python train.py --intermediate_size=512 --norm="layernorm" --norm_place="pre" --tie_word_embeddings=true --extras=["capped logits"] --init_std_qkv=0.0271 --init_std_o=0.00494 --optimizer="muon_variant" --learning_rate=0.0064 --lr_mult_down=2.0 --beta1=0.95 --lr_head=0.015 --warmup_steps=200
Each number is 128 + 24 x the weight over its row's rms, rounded and kept within 0 to 255. Layers, rows and columns count from 0. Numbers have three digits each. The size before them is the row's rms in percent of the matrix's.

# up: layer 11 MLP up, 512x128, rms 0.0981, rows 507-511, columns 32-63
# down: layer 11 MLP down (transposed), 512x128, rms 0.0714, rows 507-511, columns 32-63
up507 106:110144148133152113144135077139143147147183136131123150118135127136155101126103132078185121148115
down507 096:118105125146108091147125162149114108117111116113132108161177159100148054120129153112182131139132
up508 087:134146147112133120111110135174105137101091111106098134153122129176153138156170175132131113149113
down508 093:126140087130132110135137157097149122135131132126105145110108156114123165133119107153135097135149
up509 106:128178098159138135119088095097120131133159124128150132142108137101150131142093093149145149115107
down509 102:154116163137115140148144142129124129138099126125136113126157122131150117127094121135118087109100
up510 100:103157120128144114132079135106124097125136100115096136143123121099185079135134125175139129154082
down510 097:134110153111109085134144125092148118120088132138161088108127096143167138143110163106114098141127
up511 098:077090116149126150181134119115114169151115104126109161178167125112105163115139108121141130142096
down511 093:128143156113135137093137135123134145094131162100125084130109142079108108168087141150126078119152